Each number is 200 + 30 x the weight over its row's rms, rounded and kept within 0 to 999. Layers, rows and columns count from 0. The size before them is the row's rms in percent of the matrix's.

# layer 4 MLP up, 1216x448, rms 0.0995, rows 631-739, columns 64-127
099,194,227,142,224,193,217,248,172,202,206,242,177,202,159,233,148,212,186,198,170,154,212,233,184,248,200,170,196,224,236,229,253,134,260,209,194,194,187,193,203,243,209,163,161,144,242,201,187,204,218,168,205,208,222,230,233,226,243,183,208,219,234,184,205
105,207,195,199,218,177,194,194,155,197,215,228,177,212,219,198,216,174,207,262,255,175,206,202,160,185,236,241,146,176,211,231,215,196,201,189,187,239,151,213,241,174,222,213,203,174,198,187,176,160,205,204,158,176,216,172,191,199,189,222,203,226,201,141,214
101,224,201,235,254,193,172,190,270,231,172,217,172,195,219,173,210,202,255,217,204,219,181,234,250,223,179,210,221,250,245,155,238,153,216,203,202,202,190,140,194,142,196,231,128,159,220,190,195,223,222,205,130,192,170,209,175,224,175,181,209,225,225,227,213
099,208,216,185,196,176,195,211,170,181,188,126,264,205,175,241,186,220,217,163,219,190,184,200,173,193,195,164,199,183,207,165,165,221,160,217,179,209,191,198,213,198,228,203,168,149,196,157,194,249,248,216,247,201,209,229,205,187,197,201,209,198,130,237,178
102,203,227,232,237,173,176,184,215,189,225,176,184,211,162,171,270,201,216,216,200,216,185,197,204,196,233,221,213,232,224,199,210,210,207,201,211,227,138,185,192,148,186,190,166,251,164,211,196,218,225,226,170,183,210,212,156,153,222,210,159,179,194,175,217
106,250,187,169,155,207,200,170,195,209,222,232,234,219,203,208,176,199,191,162,234,197,229,213,198,157,196,207,210,185,181,172,198,225,202,294,226,189,189,204,172,239,200,244,204,204,213,160,232,222,194,190,233,201,210,231,193,225,196,185,206,282,201,208,200
106,226,223,161,202,180,138,250,213,230,195,193,177,149,233,207,171,204,188,246,168,198,223,218,211,188,209,158,188,153,170,176,182,207,129,178,179,166,272,174,207,204,186,255,211,144,187,250,191,205,226,196,219,199,183,150,197,268,200,181,216,207,201,208,194
102,222,209,184,182,219,191,152,235,231,196,208,221,199,138,226,155,202,172,157,138,276,236,201,237,190,145,235,207,210,204,126,227,153,194,202,186,227,215,218,226,207,225,182,193,183,152,219,218,231,188,201,227,254,176,207,224,218,227,193,182,195,197,191,212
099,179,203,205,216,238,183,185,210,175,190,223,214,236,214,169,174,155,250,148,230,178,206,195,210,232,188,236,224,225,183,187,248,194,200,230,207,244,182,189,191,214,155,213,216,178,174,148,170,274,214,187,177,215,244,181,231,225,167,138,180,190,211,212,154
100,210,227,212,221,203,182,217,197,200,233,201,179,181,273,195,167,197,186,180,250,225,213,164,174,146,230,203,214,180,238,238,201,286,214,227,197,213,196,141,211,197,215,160,199,191,202,196,169,170,165,165,225,236,199,221,162,187,174,189,268,168,223,196,206
093,191,185,171,209,228,203,214,178,197,208,169,184,225,179,256,177,190,170,134,219,226,204,195,180,187,219,227,169,220,255,131,204,198,218,232,167,206,172,240,184,178,219,173,193,192,292,222,206,187,260,215,229,238,174,236,173,169,185,203,163,248,225,229,230
096,211,238,180,211,195,220,175,215,199,202,258,191,189,270,220,147,180,132,202,190,208,183,191,205,182,245,186,221,178,159,186,162,224,193,163,192,289,214,214,180,187,171,192,239,188,200,204,202,180,207,208,192,206,218,192,195,190,252,223,245,223,161,206,181
097,205,134,147,218,208,171,179,254,193,241,188,204,217,235,201,214,210,188,183,185,211,176,203,224,217,184,185,193,193,166,252,190,209,162,218,211,208,171,152,218,229,216,183,205,164,167,161,213,178,191,234,204,223,181,226,236,183,127,149,281,196,208,220,172
093,152,171,223,255,219,168,182,178,231,195,169,176,249,173,260,153,163,227,211,154,189,222,150,206,205,232,179,238,168,177,166,248,191,225,221,265,217,187,219,217,163,229,181,209,208,231,192,201,202,218,229,191,153,195,230,190,192,239,204,172,197,159,183,228
097,211,151,160,222,266,198,172,203,206,220,247,187,200,209,227,226,234,209,186,184,182,205,174,226,241,242,175,190,244,133,176,191,220,219,210,169,145,227,216,176,219,222,224,222,204,210,224,250,177,174,223,156,196,230,257,208,159,197,185,220,222,181,236,191
100,202,195,189,178,180,213,148,250,199,196,212,224,268,176,245,205,239,213,145,203,176,194,199,161,179,218,185,189,213,210,228,185,204,210,169,172,177,201,198,180,180,149,198,230,136,197,213,240,238,219,220,184,203,217,198,186,239,229,237,197,217,227,254,154
097,206,217,206,215,215,208,127,203,250,217,241,262,233,192,226,200,221,261,200,219,221,178,270,201,203,135,192,206,211,215,184,171,206,223,176,171,197,157,147,241,224,187,264,200,245,203,178,188,191,234,180,217,154,186,202,146,210,253,192,211,244,152,217,177
097,178,230,200,159,214,218,255,196,198,202,177,164,198,147,228,195,180,130,230,232,186,199,138,222,210,204,179,213,245,190,241,235,238,214,212,198,188,203,239,241,143,194,199,246,193,196,204,216,244,168,236,227,206,169,174,205,190,225,211,181,225,191,215,170
102,202,160,233,222,247,190,193,236,178,221,198,193,221,186,138,254,164,247,215,240,167,224,190,202,190,213,175,171,175,222,197,199,189,251,183,239,203,153,222,228,228,191,202,211,206,156,241,244,261,193,252,195,178,219,170,215,200,204,203,218,227,193,151,180
103,203,212,193,127,232,225,229,200,256,207,186,226,205,214,188,182,112,168,158,287,219,240,227,202,191,202,173,236,173,191,181,239,248,151,212,237,197,222,171,169,231,211,207,180,189,218,185,192,205,263,187,234,217,183,222,221,223,160,230,226,199,153,205,228
098,216,227,205,183,164,194,168,228,242,141,215,230,152,193,139,242,197,188,191,211,184,151,168,194,171,189,199,208,181,148,167,144,267,243,208,155,177,134,180,194,211,218,182,178,233,243,184,155,177,195,139,200,195,200,232,190,206,213,188,187,182,176,185,227
101,174,224,213,193,195,214,235,207,171,176,209,207,202,211,170,216,197,211,204,198,211,251,209,205,267,259,197,238,170,211,207,177,241,186,170,211,195,192,213,170,254,275,175,225,179,189,177,219,154,223,178,216,180,212,213,191,240,203,185,242,126,235,250,202
099,265,250,182,240,244,205,219,223,207,208,163,207,193,234,181,217,207,218,233,209,167,224,201,161,177,182,235,213,218,215,187,240,140,242,193,235,202,223,196,227,192,230,171,232,209,216,218,218,171,222,194,221,252,186,225,146,210,150,225,170,216,182,193,170
096,139,204,178,243,198,203,147,202,183,213,187,147,121,145,192,175,211,198,173,224,206,213,237,214,149,183,182,214,198,196,172,210,147,195,218,211,171,184,246,207,164,202,179,212,187,230,256,163,193,221,238,236,218,173,262,179,238,224,185,198,214,195,170,203
102,205,230,271,265,193,185,105,234,172,152,223,191,212,257,203,180,192,183,174,179,181,191,213,195,203,193,191,207,211,207,152,217,255,189,133,163,187,130,204,207,216,222,176,195,228,181,252,169,226,166,200,207,185,186,243,179,220,166,217,246,258,193,213,186
101,187,183,191,235,137,173,183,241,207,161,189,242,185,225,184,231,202,237,148,236,181,232,211,197,201,259,207,212,184,232,203,244,226,190,167,213,148,198,168,195,177,231,224,174,195,196,213,190,228,163,197,185,221,231,266,204,172,194,247,201,187,193,170,190
098,177,184,215,191,224,169,249,199,236,195,265,220,203,212,169,166,191,174,162,214,220,141,220,223,205,177,180,238,213,201,168,194,224,222,232,191,176,202,175,227,216,234,178,235,244,211,225,210,227,183,240,197,255,181,153,158,191,187,235,170,192,227,162,219
099,206,233,175,177,230,183,193,183,189,238,162,127,175,201,176,180,178,176,225,146,211,255,214,202,189,176,241,178,244,172,235,205,226,260,221,168,222,189,241,193,225,198,170,152,190,201,250,222,225,234,206,229,196,166,167,235,197,244,228,212,157,171,197,187
107,221,223,178,193,178,144,154,240,253,188,158,217,194,167,140,200,208,192,200,185,181,163,156,167,200,225,218,258,207,179,251,250,187,222,188,194,252,183,163,221,173,223,240,197,261,167,207,178,223,219,162,162,197,138,223,185,200,154,211,196,192,226,184,163
100,202,210,171,179,199,170,182,217,183,220,243,221,233,187,215,180,172,165,204,204,200,186,213,174,194,237,209,250,198,189,226,194,203,221,199,199,186,195,198,229,211,183,233,207,205,182,243,206,165,214,247,189,198,182,187,254,200,257,155,190,225,208,152,219
103,247,224,165,211,154,146,206,182,191,128,146,234,227,254,258,156,212,143,159,151,185,177,223,228,155,212,181,178,213,245,217,202,193,188,187,195,177,168,152,156,211,167,190,227,231,156,195,198,192,162,175,199,211,209,210,206,171,234,203,187,271,243,211,189
091,212,198,191,184,260,195,207,257,189,201,202,238,217,238,190,224,161,266,209,193,197,185,272,187,177,213,142,184,152,158,176,210,262,163,156,135,196,156,162,133,153,176,197,197,207,216,201,203,192,173,167,215,250,208,190,192,146,174,124,181,232,217,199,177
106,169,176,215,225,182,216,173,205,184,230,223,208,178,256,209,140,214,218,209,245,248,179,192,157,148,225,193,242,237,206,256,212,228,217,230,214,172,251,225,220,216,180,190,209,238,226,138,231,177,217,207,157,158,210,218,169,213,176,177,169,189,142,139,199
097,224,225,246,231,210,170,186,202,172,199,193,150,234,227,237,209,244,210,238,193,153,147,194,192,187,189,152,235,208,196,187,229,175,154,215,209,177,236,195,208,158,231,194,223,185,226,206,207,199,254,229,226,191,207,240,168,256,168,217,183,154,206,233,181
100,246,154,198,221,235,159,196,176,206,198,222,217,215,207,169,273,227,202,183,188,198,141,219,191,176,231,191,210,186,221,237,203,211,167,183,164,215,206,145,211,158,174,179,225,225,204,188,245,254,216,183,186,192,199,142,198,181,179,176,261,179,217,149,183
100,227,180,226,195,219,214,219,200,189,142,184,194,301,226,182,172,174,210,161,185,171,193,215,212,209,257,179,200,189,206,148,243,161,157,186,209,215,219,225,147,222,205,194,195,202,187,207,233,203,205,157,247,218,189,174,185,181,220,200,203,202,195,175,182
093,170,209,212,158,176,188,227,143,179,209,202,254,190,153,214,187,204,219,203,182,174,172,150,184,164,208,160,160,236,224,195,212,214,177,187,256,194,178,220,216,150,147,181,233,222,206,191,215,199,225,249,174,193,217,209,272,217,166,197,207,180,237,222,169
098,195,195,221,255,210,203,155,222,238,188,212,236,200,267,203,200,151,236,206,123,157,203,197,192,198,177,211,132,182,257,152,259,272,194,205,205,151,202,207,187,242,190,143,220,221,232,202,142,198,160,182,159,159,256,149,195,196,252,178,222,265,215,211,201
098,238,197,291,205,139,179,136,191,189,180,215,237,210,210,213,196,220,178,197,209,224,175,200,190,186,222,202,221,178,126,212,221,187,222,200,234,213,219,175,285,236,203,209,232,176,148,203,203,195,218,195,242,175,203,168,202,168,220,144,195,210,213,167,210
096,197,193,193,209,245,235,170,173,210,244,205,225,183,227,167,167,171,222,217,210,206,193,178,243,209,186,193,180,227,154,170,163,201,161,180,144,191,175,194,177,168,170,148,153,222,184,245,199,204,205,210,198,206,203,215,212,171,199,213,195,222,218,211,192
100,195,215,165,222,212,161,171,187,189,254,131,171,238,139,193,217,164,185,182,206,160,180,152,287,177,188,238,197,210,230,132,164,132,191,224,207,174,222,197,217,184,143,171,199,226,217,170,155,215,160,193,232,228,182,153,214,197,154,194,194,175,233,246,199
099,187,179,191,211,189,171,239,232,207,165,199,214,223,211,144,167,231,188,203,179,207,233,146,176,176,222,257,187,167,190,157,192,215,242,200,250,209,232,227,244,180,225,235,198,203,211,201,208,210,238,173,226,173,215,254,242,222,171,146,205,166,293,189,222
102,134,212,280,202,195,178,222,247,202,168,214,211,234,196,210,183,232,193,189,149,220,191,213,241,254,152,216,230,224,200,206,207,215,188,201,196,208,162,204,227,215,209,203,192,182,216,194,153,192,229,200,261,171,174,187,195,239,182,174,195,183,197,179,159
098,198,228,194,249,173,196,197,214,176,230,169,209,191,211,179,210,195,206,153,152,190,272,176,246,176,202,214,152,184,228,178,236,163,214,173,192,157,212,210,156,214,182,185,204,171,146,214,173,202,207,211,206,258,207,223,197,150,176,260,205,188,192,224,229
112,241,164,269,211,174,208,240,202,183,212,201,199,218,255,192,196,223,163,147,142,184,228,215,243,203,159,197,186,155,186,207,208,191,225,163,188,182,152,222,198,191,179,236,231,191,185,212,204,147,162,211,205,251,221,259,202,154,196,207,191,194,170,227,188
101,134,242,162,191,192,224,200,232,233,180,127,182,231,171,204,191,155,232,197,200,164,213,238,224,199,190,220,269,216,163,220,195,205,241,218,182,205,189,229,200,204,206,207,199,185,234,214,172,202,189,204,183,265,202,186,207,206,159,187,222,224,151,177,222
101,216,176,202,132,152,132,218,171,202,231,223,159,188,232,203,195,167,121,188,221,227,211,153,239,226,211,230,186,186,204,166,160,195,187,191,168,253,178,210,143,233,198,194,207,227,157,214,220,183,213,249,240,228,197,167,188,140,229,184,187,227,221,213,171
100,183,207,229,240,253,228,141,206,201,233,163,233,241,182,158,201,220,238,248,201,231,171,229,215,190,241,201,206,132,185,196,232,211,219,206,225,230,215,191,221,134,155,167,187,201,130,196,169,219,219,175,145,182,236,168,226,130,181,149,214,196,172,218,226
100,190,243,258,224,179,246,222,163,201,235,143,191,234,230,220,167,228,219,189,224,162,169,190,221,139,155,231,192,221,198,285,247,227,204,194,177,165,226,236,215,169,224,194,199,199,175,170,237,205,188,194,234,220,221,180,252,262,220,190,176,242,266,192,240
094,202,255,250,184,200,162,193,185,205,193,162,184,197,231,251,245,190,196,224,223,205,179,194,171,212,204,233,185,153,263,204,166,163,221,207,199,218,184,169,197,195,210,238,247,190,200,226,205,206,212,220,170,164,209,148,199,223,168,182,176,186,212,237,227
097,222,190,114,234,200,226,157,231,144,228,161,178,207,200,180,248,222,203,195,209,183,188,210,226,199,208,202,155,218,193,229,206,250,172,205,205,186,154,173,239,213,206,189,145,203,167,210,215,169,209,180,207,262,218,225,226,216,205,229,125,189,176,170,154
099,203,160,190,154,204,243,207,186,158,186,176,192,191,178,277,152,246,165,147,155,177,212,186,181,255,194,252,185,212,171,181,220,224,216,224,181,169,196,177,231,183,183,154,241,192,224,212,190,206,234,184,217,191,222,188,142,211,190,244,184,153,168,203,197
098,120,151,152,187,223,152,191,203,222,178,290,164,200,269,204,259,242,187,167,212,220,186,209,146,189,247,238,160,186,207,181,187,139,172,206,191,212,117,220,177,191,232,201,200,133,178,160,199,161,225,187,193,155,245,154,234,138,182,223,206,221,197,178,180
100,194,181,156,88,156,183,215,204,211,191,200,194,238,233,169,254,215,199,253,183,177,187,227,217,166,196,175,216,184,240,211,156,200,225,188,214,227,163,244,234,145,171,219,196,174,192,247,203,209,223,176,190,213,161,198,203,201,195,192,214,212,200,224,172
104,244,241,227,218,200,184,183,163,163,202,175,163,195,219,184,174,153,193,210,159,243,196,226,184,190,226,163,193,181,228,249,237,156,143,266,212,148,223,212,186,227,204,145,186,220,193,197,193,93,202,214,255,237,158,194,230,238,212,149,169,207,183,186,171
100,183,211,240,194,247,198,225,197,152,209,176,177,195,147,193,173,202,211,233,168,224,166,152,227,129,198,170,240,208,152,237,177,197,241,199,223,177,204,189,195,160,275,171,196,209,207,214,200,214,211,201,215,245,230,229,129,215,188,172,222,198,188,227,226
100,187,191,168,220,194,182,192,179,172,149,201,175,207,219,187,180,157,157,267,149,211,161,183,156,206,188,188,171,175,236,184,241,201,211,158,211,164,138,214,219,204,196,207,221,240,196,150,145,204,210,228,200,117,212,223,197,201,178,213,234,161,106,252,174
101,217,209,238,243,172,142,243,187,240,191,181,241,170,193,239,224,189,219,237,196,193,174,193,184,261,250,215,199,262,199,145,149,155,196,125,166,229,189,192,182,211,173,205,217,229,250,177,146,234,193,157,232,240,216,240,176,216,204,207,219,161,196,191,188
100,172,207,184,205,173,192,142,249,184,228,225,200,225,231,188,199,177,197,264,209,186,195,243,215,216,198,203,161,207,158,170,232,239,149,259,182,279,194,204,208,179,184,204,222,155,212,222,249,161,250,224,236,174,165,234,224,209,195,204,174,136,167,206,238
106,208,217,146,252,249,171,229,219,186,218,234,154,126,204,219,154,201,183,246,197,231,195,232,215,214,163,221,195,233,209,189,214,212,187,172,200,220,194,167,160,203,192,211,138,148,167,232,166,202,187,139,194,207,200,182,184,200,223,221,182,243,207,178,203
103,149,169,188,226,204,170,280,192,221,242,174,205,227,233,238,209,236,180,171,147,200,178,228,173,254,200,178,131,187,193,195,216,197,235,186,148,162,224,166,211,206,206,210,139,215,233,182,194,179,156,198,172,191,200,193,203,172,165,180,153,192,191,177,232
101,204,185,182,228,219,172,186,177,203,202,246,233,230,239,206,179,186,151,190,179,247,185,117,173,230,241,214,225,186,148,203,213,234,285,194,239,182,132,175,180,215,166,151,195,174,163,233,195,273,211,214,253,224,169,154,169,200,210,187,182,248,211,171,178
108,209,238,201,235,216,223,254,230,294,203,251,180,150,210,179,163,134,179,209,170,140,207,240,197,205,186,219,170,183,167,221,213,203,215,233,198,262,207,190,166,174,169,195,168,245,225,168,169,184,229,220,207,178,186,202,205,232,208,301,222,112,218,209,181
101,170,208,259,241,213,145,247,159,181,196,229,152,195,201,202,222,168,232,190,225,203,208,184,245,206,157,189,175,274,217,198,194,220,168,215,200,164,206,214,182,177,177,185,171,214,170,208,153,178,172,191,155,209,272,221,227,233,158,214,162,234,221,209,164
102,181,176,163,185,183,193,182,199,218,186,189,188,213,233,192,225,192,154,204,127,180,218,214,215,231,171,247,190,220,143,149,247,139,231,182,241,231,230,164,219,113,184,207,234,194,234,225,231,203,179,261,183,169,201,242,199,195,239,201,197,182,260,219,213
100,170,167,193,142,188,238,173,195,214,180,208,237,231,204,230,235,221,217,254,204,173,183,153,228,179,222,176,198,164,187,210,223,230,187,148,209,140,219,157,210,148,236,169,238,207,167,212,176,183,202,175,239,184,201,192,254,210,223,229,197,253,140,264,217
106,210,149,124,206,193,203,245,201,144,212,223,146,161,155,230,159,193,223,187,246,187,220,236,183,218,174,238,214,217,207,184,231,232,195,242,193,213,229,194,195,203,141,186,175,200,155,207,209,159,240,230,219,179,179,165,191,143,265,164,242,236,177,196,169
108,212,242,177,151,177,162,178,214,184,202,162,243,232,215,154,202,211,214,271,211,198,192,176,200,152,225,200,205,221,240,195,198,184,156,127,132,164,178,197,136,188,210,235,176,179,178,181,188,212,201,144,227,266,209,243,185,133,186,153,191,217,167,121,168
102,208,169,170,190,217,255,183,198,201,164,185,205,193,229,213,197,199,182,274,206,212,201,175,126,179,198,151,197,175,216,200,125,195,269,203,189,247,240,252,241,187,183,206,163,189,182,213,218,271,195,191,180,179,142,198,187,233,224,223,157,169,213,206,188
095,150,196,186,166,163,188,184,212,177,149,167,164,269,220,141,193,157,237,176,212,196,178,217,193,199,190,196,226,166,178,194,209,195,140,194,243,243,201,270,162,222,193,212,208,204,230,138,208,170,228,208,197,173,178,202,145,174,207,189,210,213,156,175,203
098,226,241,154,197,191,193,222,191,187,206,212,205,241,178,186,216,187,171,201,221,262,198,177,211,179,121,237,227,203,178,195,186,191,237,204,242,190,165,187,218,218,188,224,183,234,241,161,214,216,185,150,177,162,225,171,124,194,224,163,206,198,200,189,196
099,197,177,168,238,233,223,183,164,163,169,167,192,186,183,201,245,202,200,236,201,146,189,156,165,254,147,209,274,139,208,184,163,227,231,155,245,227,214,225,161,229,150,198,171,238,265,181,179,215,178,249,222,216,238,220,121,223,203,183,185,197,245,205,162
095,189,219,185,182,173,109,188,183,229,240,166,143,259,166,251,183,251,144,193,231,256,233,188,202,216,150,197,168,216,234,197,215,173,186,239,182,198,190,185,198,192,227,148,118,190,265,190,167,179,221,202,215,236,235,210,208,218,178,167,174,165,195,252,199
100,200,230,166,173,188,187,220,103,195,173,208,168,204,193,161,202,210,143,197,197,181,221,121,236,209,156,181,180,185,221,175,263,170,197,170,187,210,168,196,179,199,240,199,206,178,212,158,181,271,266,207,223,179,179,201,218,184,96,208,233,213,198,185,250
102,157,157,176,244,171,220,225,252,186,201,181,126,190,167,210,175,184,165,188,164,166,184,170,236,190,232,219,203,195,214,227,165,159,191,177,228,244,215,192,233,178,237,164,153,202,176,199,240,189,206,194,176,258,220,159,216,161,187,258,219,241,135,238,222
099,211,188,189,213,242,209,99,219,179,153,146,270,218,225,170,184,175,233,162,155,194,218,143,200,153,222,231,249,225,202,215,224,200,207,200,207,174,247,151,170,141,215,167,216,181,190,165,195,191,226,215,216,178,149,198,185,147,214,266,174,145,206,196,189
099,174,165,234,196,195,171,148,240,208,205,146,195,188,197,208,211,240,150,203,167,211,196,187,197,231,210,209,213,200,182,197,266,188,223,238,200,191,206,141,189,195,178,218,212,209,168,234,156,220,208,191,208,201,204,215,188,158,181,226,239,186,123,192,207
102,192,192,188,179,196,161,217,211,259,220,204,192,143,228,248,246,161,193,153,222,262,202,212,187,163,198,167,192,259,250,190,202,199,200,161,227,157,176,214,173,206,159,168,206,234,188,200,218,250,189,194,233,150,206,191,173,135,244,190,157,239,197,230,204
101,205,198,194,151,186,172,224,202,229,239,248,238,219,156,204,199,238,214,238,157,201,154,214,206,162,203,214,192,167,163,231,233,259,277,169,195,181,198,145,166,172,176,205,231,228,155,153,177,204,207,237,198,163,215,188,191,258,274,181,237,186,184,214,212
112,154,238,156,184,207,229,218,136,192,200,208,171,185,183,151,171,213,227,230,222,128,120,156,213,157,201,192,185,195,242,224,214,191,166,187,185,237,201,228,240,216,210,256,264,200,201,229,235,241,210,190,180,249,185,160,230,211,186,206,180,260,202,245,161
099,183,189,212,228,214,208,187,178,163,226,205,194,190,195,259,208,223,201,210,153,239,225,195,224,163,208,199,191,191,214,189,166,205,179,188,182,193,227,237,189,198,188,193,215,224,174,157,193,226,222,235,160,225,280,174,205,158,182,156,232,197,213,178,163
103,221,208,217,186,162,165,219,239,225,241,203,191,212,192,242,218,180,170,133,158,160,216,201,179,185,208,204,177,214,201,220,181,214,128,186,187,240,255,174,149,158,180,168,185,159,190,202,215,175,202,188,197,176,183,172,183,194,170,143,171,195,227,232,191
102,188,219,190,166,226,254,227,134,150,197,211,226,172,187,256,237,201,200,167,198,206,182,228,204,243,182,182,148,153,208,199,160,192,153,187,273,197,187,250,207,227,204,231,156,187,150,183,207,225,256,158,216,211,228,241,183,189,202,223,178,205,184,168,209
106,239,199,281,203,172,242,182,211,210,181,227,207,190,208,207,215,230,166,154,206,176,185,211,235,197,166,201,219,177,194,166,226,221,202,190,273,267,174,187,195,239,175,159,120,178,165,214,237,179,208,251,165,225,189,210,238,172,214,197,197,161,220,149,217
120,161,125,172,224,215,224,170,195,173,194,124,181,212,218,203,244,220,200,181,226,300,210,297,212,218,105,223,229,190,198,186,219,204,196,178,219,212,223,215,213,148,184,147,162,197,174,181,242,247,181,125,231,223,208,254,227,179,177,212,170,152,209,154,180
104,160,257,225,213,191,200,264,165,195,246,205,194,181,239,199,214,181,216,230,259,181,245,195,239,182,211,277,207,191,208,220,191,164,209,189,172,220,161,229,221,209,153,178,245,224,204,254,179,222,184,201,208,164,189,206,221,235,192,153,217,248,182,202,208
102,168,163,191,220,208,173,192,191,174,164,207,152,258,262,222,178,167,178,196,196,246,195,185,186,181,243,193,193,202,172,193,192,185,102,176,217,239,198,189,226,220,220,179,166,213,201,201,196,176,216,228,191,206,189,173,268,162,236,212,225,196,206,216,194
099,219,210,197,199,222,192,190,204,186,201,232,178,160,178,231,178,183,218,182,179,162,208,165,202,239,125,239,188,218,217,158,160,186,163,225,197,180,207,240,238,194,204,187,180,222,224,177,185,176,155,230,241,141,190,189,156,142,223,226,237,228,163,213,204
098,217,163,173,232,220,235,216,209,209,144,187,200,215,197,160,185,175,193,204,181,245,150,199,177,212,192,147,149,162,245,218,174,163,173,195,249,170,198,190,236,211,185,190,226,206,204,217,201,170,236,195,179,165,235,162,188,215,172,234,230,190,215,192,227
101,147,226,226,256,158,151,228,238,230,175,224,216,185,236,219,165,218,205,226,175,219,160,236,183,168,201,181,169,196,195,235,206,169,197,139,234,218,161,177,232,194,141,176,171,202,224,202,171,200,180,155,188,197,268,211,162,140,170,204,201,149,174,243,193
096,186,194,250,202,190,152,176,142,203,223,226,155,172,219,225,163,182,193,223,222,173,185,190,282,175,200,225,240,249,236,230,175,213,221,179,273,217,222,186,201,185,179,192,191,210,180,173,153,195,219,234,151,206,163,128,215,200,194,212,225,164,200,193,161
095,254,251,181,189,254,191,243,162,181,156,229,196,267,187,185,193,247,223,176,200,171,217,211,203,191,174,138,230,210,168,195,168,198,211,270,220,225,197,231,152,203,195,244,298,159,220,175,199,197,222,202,162,210,217,223,244,149,169,200,212,156,170,201,203
095,157,188,244,209,213,196,213,222,179,240,219,137,209,167,215,283,219,136,160,225,157,137,189,140,203,189,227,239,174,171,244,195,192,223,146,231,218,204,187,179,196,287,261,231,199,166,224,198,149,231,207,150,203,191,213,236,220,204,229,248,140,180,226,233
100,171,157,171,157,210,203,194,146,195,198,173,130,256,213,225,208,202,194,183,225,194,167,183,152,178,210,202,94,204,217,208,214,203,215,180,218,217,218,213,241,178,234,199,195,191,176,203,176,187,170,141,192,182,152,130,223,235,159,211,200,183,204,220,171
108,223,230,157,208,209,220,229,222,179,199,168,196,152,296,210,231,202,128,216,163,183,201,152,254,207,195,174,234,176,258,229,196,254,187,180,250,167,256,205,167,181,160,181,216,241,204,207,228,196,182,195,205,197,220,150,251,231,206,195,198,206,124,198,250
100,211,219,221,232,195,244,196,180,163,180,226,161,172,209,180,158,221,206,208,191,221,167,244,127,197,168,135,235,200,237,185,192,182,199,217,173,234,155,173,227,169,243,157,188,198,179,145,204,212,254,218,190,154,157,216,205,166,171,147,216,147,167,196,191
103,240,237,171,219,178,230,133,194,207,167,219,220,194,227,236,218,245,218,204,166,175,172,186,201,188,215,201,169,248,212,241,253,229,215,208,238,150,220,217,212,229,146,144,205,151,251,172,225,198,249,185,223,196,212,214,193,199,244,228,175,173,281,232,156
102,201,129,169,189,214,183,181,172,203,195,151,196,186,187,226,159,231,217,203,194,150,213,252,209,232,256,206,158,148,184,175,164,187,195,216,173,207,167,288,175,239,165,228,208,214,234,186,162,186,241,231,187,183,179,167,219,204,183,160,207,212,223,172,184
097,184,186,191,181,192,202,230,213,225,165,238,176,197,201,196,177,208,139,214,205,241,218,178,220,245,163,245,224,204,172,236,174,177,199,173,226,202,215,153,183,237,164,181,203,180,216,210,182,201,159,183,219,158,194,236,185,208,220,172,209,226,196,239,213
095,158,215,179,182,176,213,223,166,215,256,236,191,197,242,230,185,172,182,167,173,207,209,187,167,190,238,159,207,171,188,223,214,229,159,209,189,213,209,207,213,229,207,194,248,186,227,182,214,169,170,211,190,204,280,213,188,248,216,214,170,217,110,217,131
098,232,209,177,224,220,203,185,170,179,211,259,204,176,188,188,123,169,215,240,263,181,208,204,205,218,188,154,193,177,182,186,217,218,223,198,157,138,211,168,239,173,227,189,180,178,190,163,170,196,231,177,202,228,133,206,195,165,210,235,195,140,160,185,182
104,231,164,200,170,164,252,201,155,200,235,238,237,212,214,158,212,116,209,211,231,187,239,206,276,214,225,192,208,157,187,181,166,256,225,240,185,185,195,190,200,220,193,217,160,227,242,258,180,188,230,217,222,196,208,222,185,220,200,166,115,144,227,205,219
106,187,221,207,157,164,219,258,223,225,181,199,239,208,265,192,197,160,206,215,201,180,219,212,142,217,225,176,191,200,208,228,162,184,197,192,136,137,158,198,247,219,188,193,175,164,188,217,184,172,215,201,164,211,215,196,204,177,230,209,221,225,176,197,199
100,206,214,218,188,206,185,189,195,192,205,218,255,191,190,135,219,145,227,153,200,187,244,205,181,210,266,219,202,182,200,186,199,158,184,199,194,133,113,162,172,210,152,193,202,233,224,200,217,176,166,165,192,193,213,213,189,176,185,166,230,221,221,191,193
101,194,205,173,220,214,222,167,200,182,210,220,137,221,168,239,214,142,200,236,185,221,181,210,175,152,257,179,226,211,161,180,218,189,218,213,193,191,208,219,183,223,222,190,166,183,251,215,274,213,198,216,195,273,211,195,212,226,201,139,186,208,206,196,176
098,238,157,186,260,237,195,152,165,215,166,183,237,179,206,156,202,198,266,176,224,209,159,198,175,158,188,258,240,190,257,156,205,216,209,178,204,180,143,180,216,232,160,164,222,270,173,168,222,222,178,205,221,181,211,242,135,148,187,228,219,240,182,196,205
108,168,136,213,165,181,190,129,167,215,192,186,229,195,124,171,238,206,191,221,210,209,170,239,210,204,237,199,174,175,218,169,185,269,230,210,245,203,234,186,143,239,219,184,261,226,182,199,224,207,156,213,213,180,202,217,222,182,230,243,225,243,205,211,228
098,191,188,201,201,255,148,197,176,208,103,237,198,212,219,192,184,206,201,221,128,186,215,159,189,234,219,230,193,188,203,188,240,297,159,215,191,289,228,194,193,220,213,208,187,151,169,250,219,211,148,217,152,221,164,200,262,198,201,194,175,194,196,152,229
097,251,202,177,175,231,177,224,193,232,228,216,235,146,216,176,188,147,197,195,164,277,175,210,193,215,168,199,193,208,197,140,167,185,206,173,177,151,220,154,191,203,259,166,233,201,187,185,201,171,146,199,198,195,251,217,258,192,205,191,242,196,209,205,200